Each number is 128 + 24 x the weight over its row's rms, rounded and kept within 0 to 255. Layers, rows and columns count from 0. The size above them is the row's rms in percent of the matrix's.

# layer 12 MLP up, 768x128, rms 0.0995, rows 439-451, columns 0-127
size [ 99 106  98 111  99 102  99 111  93  91 103 102  98]
[[124 136 126 102 131 143 149 144 129 130 108 125 139 148  84 109 112 195 131  88 142 126 128  99 169  99 140 132 132  92 134 101 156 124 118 135 121 113 135 121  97 150 154 122 134 105 114 158 175 136 128 136 170 118 118 110 138 147 133 129 189 153 116  97  78 135 111 167 105 113 134 125 119 147 146 115 123  87 126 148  86 150  86 102 148 141 130  51 157 145 154 159 139 148 131 142 127 118 180 101 135 182 122 102  76 125 138 110 124 149 110 118 108 140 126 142  98 116 113  95 107 122  97 156 139 122  94 129]
 [140 149 110 131 153 109 142 131 122 113 111 116 134 113  94  78 134 158 111 119 118 123 134 117 149 171 106 155 139 103 137 113  53 145 160 161 145 174 138  97 153 136 143 162 118 125 164 117 169 153 135 154  76 102 138 114 128 114 154  97 125 169  94 149 136 119 119 120 134 132 128 127 105 136 109 109 116 170 141 166 143 130 137 150 146 128 127 124 136 168 139 151 163 130 111 140 104 139 164 154 112 132 161 122  86  98  80 129 114 135 129 124 106 133 138 110 111 113 151  94 208 149 157  95 111 114 144 169]
 [ 98 161 122 138 142  92 125 151 128 108 121 110 116 132 165 107 137 137 139 129 130 115 133 145 190 168 113 128 151  69 165 116  85 127 130 119 174  83 144 177 162 108 152 143 141 117 128 164 148 161 150 115 137 158 140 158 129 161 108 135 133 160 126 127 130 126 127 128 110 120 147 146 124  95 133 161 121 177  92 104 112 125  66 145 124 142 111  96 130 103 156 153 142 146 145  98 133  84 154 156 164 150 118 117 124 120 133 138 133 130 154 118 111 162 103 125 133 167 106  87 132  80 144 168 100 122 107 111]
 [132 129  99 142 120 107 140 131 102 100  85 136  79 160 148 127 147 136 118 139 159 147 145 136 157 134 138 155  77 115 106 116 109  90 148 102 153 119 125 107 162 160 126 142 149 138 142 144 129 128 156 117 145 133 181  82 134 118 131  61 155 124 108 122 155 149 171 128 117 149 144 104 122 119 119 133  91 150 112 122 142 117  79 121 135 129 117  92 126 151 125 142 111 148 129 133 145 136 149 179 141 134  66  98 111 120 119 126 139 161 155  76  93 109 127  70  97  82  98  87 121 100 136 134 139 132 126 145]
 [104 124 131 124  86 114 179 120 156 114 106 157 178 169 138 127 165 127 110 139 147  82 130 112 166 144 106 124 138 156 139 114 123 105 146 108 152 141 124 100 110 125 154 175 116 163  78 145 147 140 127 126 140 135 103 142 181 105 154 116 147 122  97 105 126 147 123 136 129 105 181 136 120 102 117 132 179 149 119 127 125 114 122 105  85  96 117 119 133  75 136 138  84 128 147 119 129 129 154 134 159 174  84 127 124  73 142 108 130 117 102  82 112 107 166 122 119 156 121 121 142 126 120 143 133 114 184 122]
 [ 85 153  84  95 143 123 129 176 115 126 111  93 157 184 148 179 152 128 160 148 123 110 175 131 136 139 160 119 113 133 129 124  93  99 133 140 122  93 152  95 127 129 120 147 122 108 115 112 104 134 119 130 154 156 133  80 131 137 116 118  97  95 106 145 107 154 120 112 114 161 111 115 126 141 137 148 157 137 135 184  96 123 117 145  95 106 133 121 160 107 121 117  92 170  92 124 132 158 151 116 173 131 117 138 138 106 119  75 129 112  89 115 138 164 159 162 115 118 109  96 136 147 124 127 187 114  96 143]
 [ 88 129 106  66  80 106 121 136 111 140 103 127 151 150 131 109 109 123 159 131 111 120 114 172  86 170 169 134 123 124 112 140 124 129 147  96 156 120 126 136 157  96 143 120 120 120 152 107 144 171 122 103 122 150  88 172 117 135 122 118 102 124 130  97 135 111 121 100 128 119 110 117 165 139 137 116 102 136 150 135  87 106 126 124 149 124 149 124 113 136 143 202 124 144 110 169 110 108 136 147 152 147 110 126 174  94 136 164 151 147 112 125 130 182 129 181 161 162 125 101 121 137 119 164 118 128  68 141]
 [107 125 144  99 137 117 153 125 127 135 116 104 142 104  82 108 173 131 188  90 121 128 109  96 135 105 154 148 142 150 117 105 104 149 146 167 162 124 152 135 146 102 157 157 141 149 125 157 112 153 118 145 152 158 106 112 132 105 129 149  88 116 130 113  89 126 153 123 134  85  94 129 189  75  98 120 133 108 169 127 153 129 127  96 138 158 153 120 129 105 158 137 151 143 124  76 159 106 115 139 115 104  93 139 122 139  94 116 142 118 167 119  93  91 110 124 151 111 103  86 153 145  93 126 112 114 121  94]
 [152 149 106 108 117 107  96 157 138 110 122  96 125 143 134  64 148 140 155 136 185 156 137 101  85 192 134 117 150 144 124  96 121 133 102  84 137  94 138 114 130 137 128 156 132 102 122 133  96 196 150 107 112 142 126 143 166 141 103 123 147 146 118 115 136 139 130 112 105 132 142 148 110 131 110 143 127 135 142  86  78 133 116 110 132  97 104 123  90 121 113 178 130 174  87  82 124 116  96 146 127 119 106 143 109 119 164  87 133 109 113 130 130 151 112 129 118  71 110  84 158 123 123 130 130 110 128 137]
 [130 166  79 101  90 123 162  96 149 137 149  90 126 143 128 121 126 142 137 112 100 120 127 150 132 135 127 133 151 121 167 101 116 148 145 105 101 117 142 171 147 134 176 147 128  89 168 145 133 142 164  97 120 148 136 141 154 155 125 101 113  74 115 130 140  94 101 116 126 118 141 101 170 119 168 144 127 118 190 102 137 186 112 140 158  91 122 161 104  99 103 139 107 101 149 113 104  94 120 140 122 112 113 155 107 129  98 129 145  98 127 138 104 164 129  92 108 132 151 149 154 157  79 113 149 148 114 152]
 [143 120 118 131 137 125  93 131  89 138  96 162 155 116  91  87 146 120 173 106 134 140 110 118 154 163 154 140  90 113 136 138 144 171 160 106 134 104 147 176 124 156 172 127 118 138 116 147 147 134 137  97 161 158 128 105 130 145 111 137 130  82 123 101 114 143 147 126 125 126 151 118 124 110 167 105  92 146 125 105 125 134 115 114 109 120 121  91 137 152 117 116 149 166 129 125 112 132 152 105 191 175  83  67 122 111  75 153 140 154  99 135 141 147 151 156 100 132 128 135 173 160 139 134 120 179 116 133]
 [145 118 131 122 141 135 130 152 155 119 123 125 107 109 165 176 139 109 129 151  92  94 159 135 139 102 139 126 114 100 135 105  77 125 138 102 125 119 120 157 128 101 142 148 113 130 125 135  97 153 116 121 160 120 139 135 138 126 136  98  87  94 108 129 119 110  96 110 141 118 168 126 130 132  71 128 100 139 176 115 147 150 143 133 122 118 166 144 129 144 172  93 101 191 138 113 133 123 112 156 131 124 129  84 135 124 132 161 144 123  78  98 160 167 177 175 122  78 167  87 141 111 148 167 126 132  98 164]
 [155 125 115 114 129 117  99 136 156 175 161 111 141 150 113 120 148 153 136 108 109 123 117 141 130 116 135 158 118 128 163  68 105 141 161 126 106 106 114 127 126 105 146 163 113  95 152 107 124  74 166 108 112 116  98 167 137  85 118 164 104  93 128 114 135 129  89  78 106 104 116 124 131 130 122 116 142  55 146 187 145 167  93 152 107 121 151 105  85 123 156 160 132 115  92 119 125 124 114 131 153 124 107 138 136 127 145  98 132 155  77 142 162 116  94 124  95 132 119 143 155 132 100 139 148 131 144 120]]
# layer 12 MLP down (transposed), 768x128, rms 0.0832, rows 439-450, columns 0-127
size [ 88 104  95 101 100 109 100 109  95  92  96 105]
[[138 118 131  74 157 115 161 114 144 149 133 166 160 129  93 170 119 117 141  95 122 127 137  91 132 131 134 124 112 129 143 152 128 108 152 152 146  94  91 136 149 129 111 138 108 118 107 147 116 134 155 133 129 164 145 148 123 121 191 133 162 132 114 142 145 109 186 151 129 116 165  87 117 117 119  89 146 121 136  82 126 181 159 151 123 171 119 121 149 100 105 136 138 126 119 147 144 184 136 122  97 131 123 115  84 124 144 106 117  81 149 117 118  94 116 158  73 111 119 126 116 165 112 124 143 107  68 110]
 [153 135 140 130 135 136 150 154 112 147 106 122 139  78 120 164 173 141 166 119 118 112 119 145 104  98 130 107 113 168 166 150 146 152 146 152 141  96 130 136 128 106 113 165 118 121 194 113 100 126 112 152 120 117 135 167  99 127 158 107 157 158 112  95 138 132 122 108 132 158 122 103 193  73 163 139 134  61 140 162 112 122 158 163 113 178 123 161 126 118 115 142 131  93 119 130 119  93 118  99 162 129 123 128 116 160 118 156  94 125 122 129 153 130 141 100 137 146 147 165 116  93 137 124 125 144  96 113]
 [110 148 107 133 138 187 146 127 121 101 156 113 107 137 144  89 134 108 101 125 159 143 123 145 146 103 129 179 140 138 143 121 171 157 108 105 134 109 133 108 106  79 137 162 158 142 169 142 128 131 129 139 136 139 142 120 135  62  62 106 118 114 101 132 131 121 122 108 140 114 154 149  80 104 109 116  84 145 120 154 118 112 124 116  72 148 135 155  99 141 151 143 123  73 119 130 109 134 102 108 168 137 141 129  98 150 136 140 162 131 111 112 160  92 107 159 162 155 165 114 133 158 131 135 129 152  96  99]
 [ 92 147 155 129 140 105 118 103 129 152 146 126 141 118 113 111 125 162 140 169 103 121 165 148 134 135 105 147 147 120 134 151 164 112 151 128 115 103  83 158  96 137 131 122  95 120 105 140 110 105 108 138 125 161 103 154  98 135 167 173 110 122 121 125 161 127 118 177 143  95 132 141 120 120 136  72 138 137 163 129 124 157 121 124  72 114 162 129 108 132 131 134 125 146  81 109 119 134 126  86 172 120 111 127 107  96 158 100  97 133 148 115 138 137 115 194 121  87 152 128 138 148 123 142 126  57 184 127]
 [128 158 147 112 130 121 114 126 135 135 158 144 132 133  92  91 105  97 114 113 134 136 118 119 134 117 162 124 143 121 127 183 116 142 131 118 107 145 106 114 137 173 134  99 116 105 169  81 126  98 151 139 117  66 117 110 119 181 105 118  93 115  85 115 189 112 100 117 184 146  99 101 151 123 129 134 164 130 154  83 155 204 150 155 119 115 135 158 153 148 145 121 119 144 133 115 117  90 156 136 162 132 148 122 157 128 130  92  90 113 137 140 146 136  92  79 141 140 120 144 132 150 122 139 122 122 134 143]
 [130 142 139  92  86 134  88  92 121 173 116 160 138 105 158 120 141 115 142 135 152  89 118 130 140  90 141 113 107 126 137 121 158 159 160 135 165 137 131 110 171 113 155 128 130 140 121 107 165 132 107 112 131 137 141 129 133 159 121 153 124  88 111 137 122 150 127  84 164 110  71 122 128 113 148 125 109  85 147 145  99 138 131 112  83  64  92 117  98  86 100 131  94 151 114 114 128 148  87 100 135 146 124 110 139 125 131 111 123  94 112 148 174 125 105  79 167 133 115 165 137 146 138 126 112 113  74 138]
 [144 146 147  95 116 130 143  81 169 137 101 108 134 115 126 146  86 134 129 132 136 106 114 145 142 112 139 135 144 113 173 132  70  80 187 102 157  98 142 118 127 163 146 117 111 102 132 116 127 122  97 109 137 150 157 154 132 162 147 140  95 125 126 111 143 127 156 152 130 141 136  74 116 115 138  93 111 137 156 125 133  90 121  97 122 120 129 103 124  94 114 158 148 109 144 163 122 118 136 136 126 148 177 152 160 119 111 156 157 119 141 115 118  76  92 101 171 155 103 143 114 116 117 141  88 111  59 103]
 [108 167 125 138  93 135 161  86 171 145 124 168 121 116 162 178 110 165 147 140  80 122 149 100 111 118 106 121 120 141 160 121 100 143 105 147 145 141 124 115 125 123 140 118 118 106 148 142 124 120 108 125 100 124 110 158 127 129 136 125  82  92 111  87 105 132 139 164 158 173 153 134 135 138  85 168 145 156 113 134 122 146 130 133 155 118 136 150 129 125 106 107 145 128 116 118 146 175 146 165 139 136 130 165  93 124  82  72  97 132 112 129 180  74 135 145 109 109 116 115 140 136 102 116  83 123 179 133]
 [111 115 115 133 109 119 186 137 140 177 146 131 137 125 127 146 191  76  98 109 117 126 135 110 128 132 129 116 110 110 103 157 174 101 145  69  93 137 148 140 103 109 146 129 158 124 127 120 114 133  76 127 161 117 176 102 158 143 160 117 143 135 184 148 111 101 104 151 142 119 122 130 128 100  90 157  87 108 170 151 143 151 103 145 116 121 128 111 159 126 107 143 125 120 103 156 128  87 151 164 112 174 125 120 121 112 115  95 104 118 115 118  93 160 154 132 130 157  88 152 119 130 116 136 162 120 125 117]
 [162  97 111 122 146 152 113  96 117 119 115  89 136 130 131 143  97 159 107 103 105 122  88 133 103 118 124 127 114 100 105 168 150 130 155 139  63 139 163 110  94 141  87 144 105 147 105  78 115 147 119 106 118 104 136 141  85 106 114 123 116 126 156 156  82 133 123 134 148 116 114 154 146 134 166 144 109 136 103 147 105 122 150 108 155 138 128  98 187 128 148 112 137 163 111 111 146  97 109 111 135 169 155 108 149 172 130 119  81 122 119 132 128 125 114 140 167 104 131 131  87 157  86 148 128 106  68 117]
 [119 127 164 119 140 165 127  96 121 122 134 130 156 100 149 157  71 129 109 167 132 124 159 154 175 130 107 177 133 117  93 139 121  94 118 136 162 135 136 157  91 160 136 116 172 103 155 126 125 126 138 105 167 122 141 155 182 139 117 134 113 135  89  92 105 162  81 168 184 105 150 126 113 108 138 158 123 148 114 120 118 137 126 124 131 119  60 102 139 133  97 118 126 110 136 112 133 116  76 114 127 128 131 132 142 113 118 160 143  91 124 148 186 157 136 134 122 110 114 140 161 121 147 144 100 141 153 133]
 [142 127 146 143 120 114 103 137 123 117 138 116 148 121  98 159 117 152 166 134 174 130 117 141  82 111 152 128 122 106 106 168 159 133 128 102 147 119 131 107 114 121 125 115 137 136 126 123 118  99 129 118 131 142 176 133 104 129 149 126 141 157 113 109 122 110  97 157  56  80 116 128 141  96 121  90 150 135 116 130 126 112 118 103  93 147 121  65 117  80  93 132 165  91 115 110  95 120 143 121 165 143  67 132 135 166 102 110 101 112 110 147 113  88 133 131 120 174  93 138 148 121  81 150 100 125  82 103]]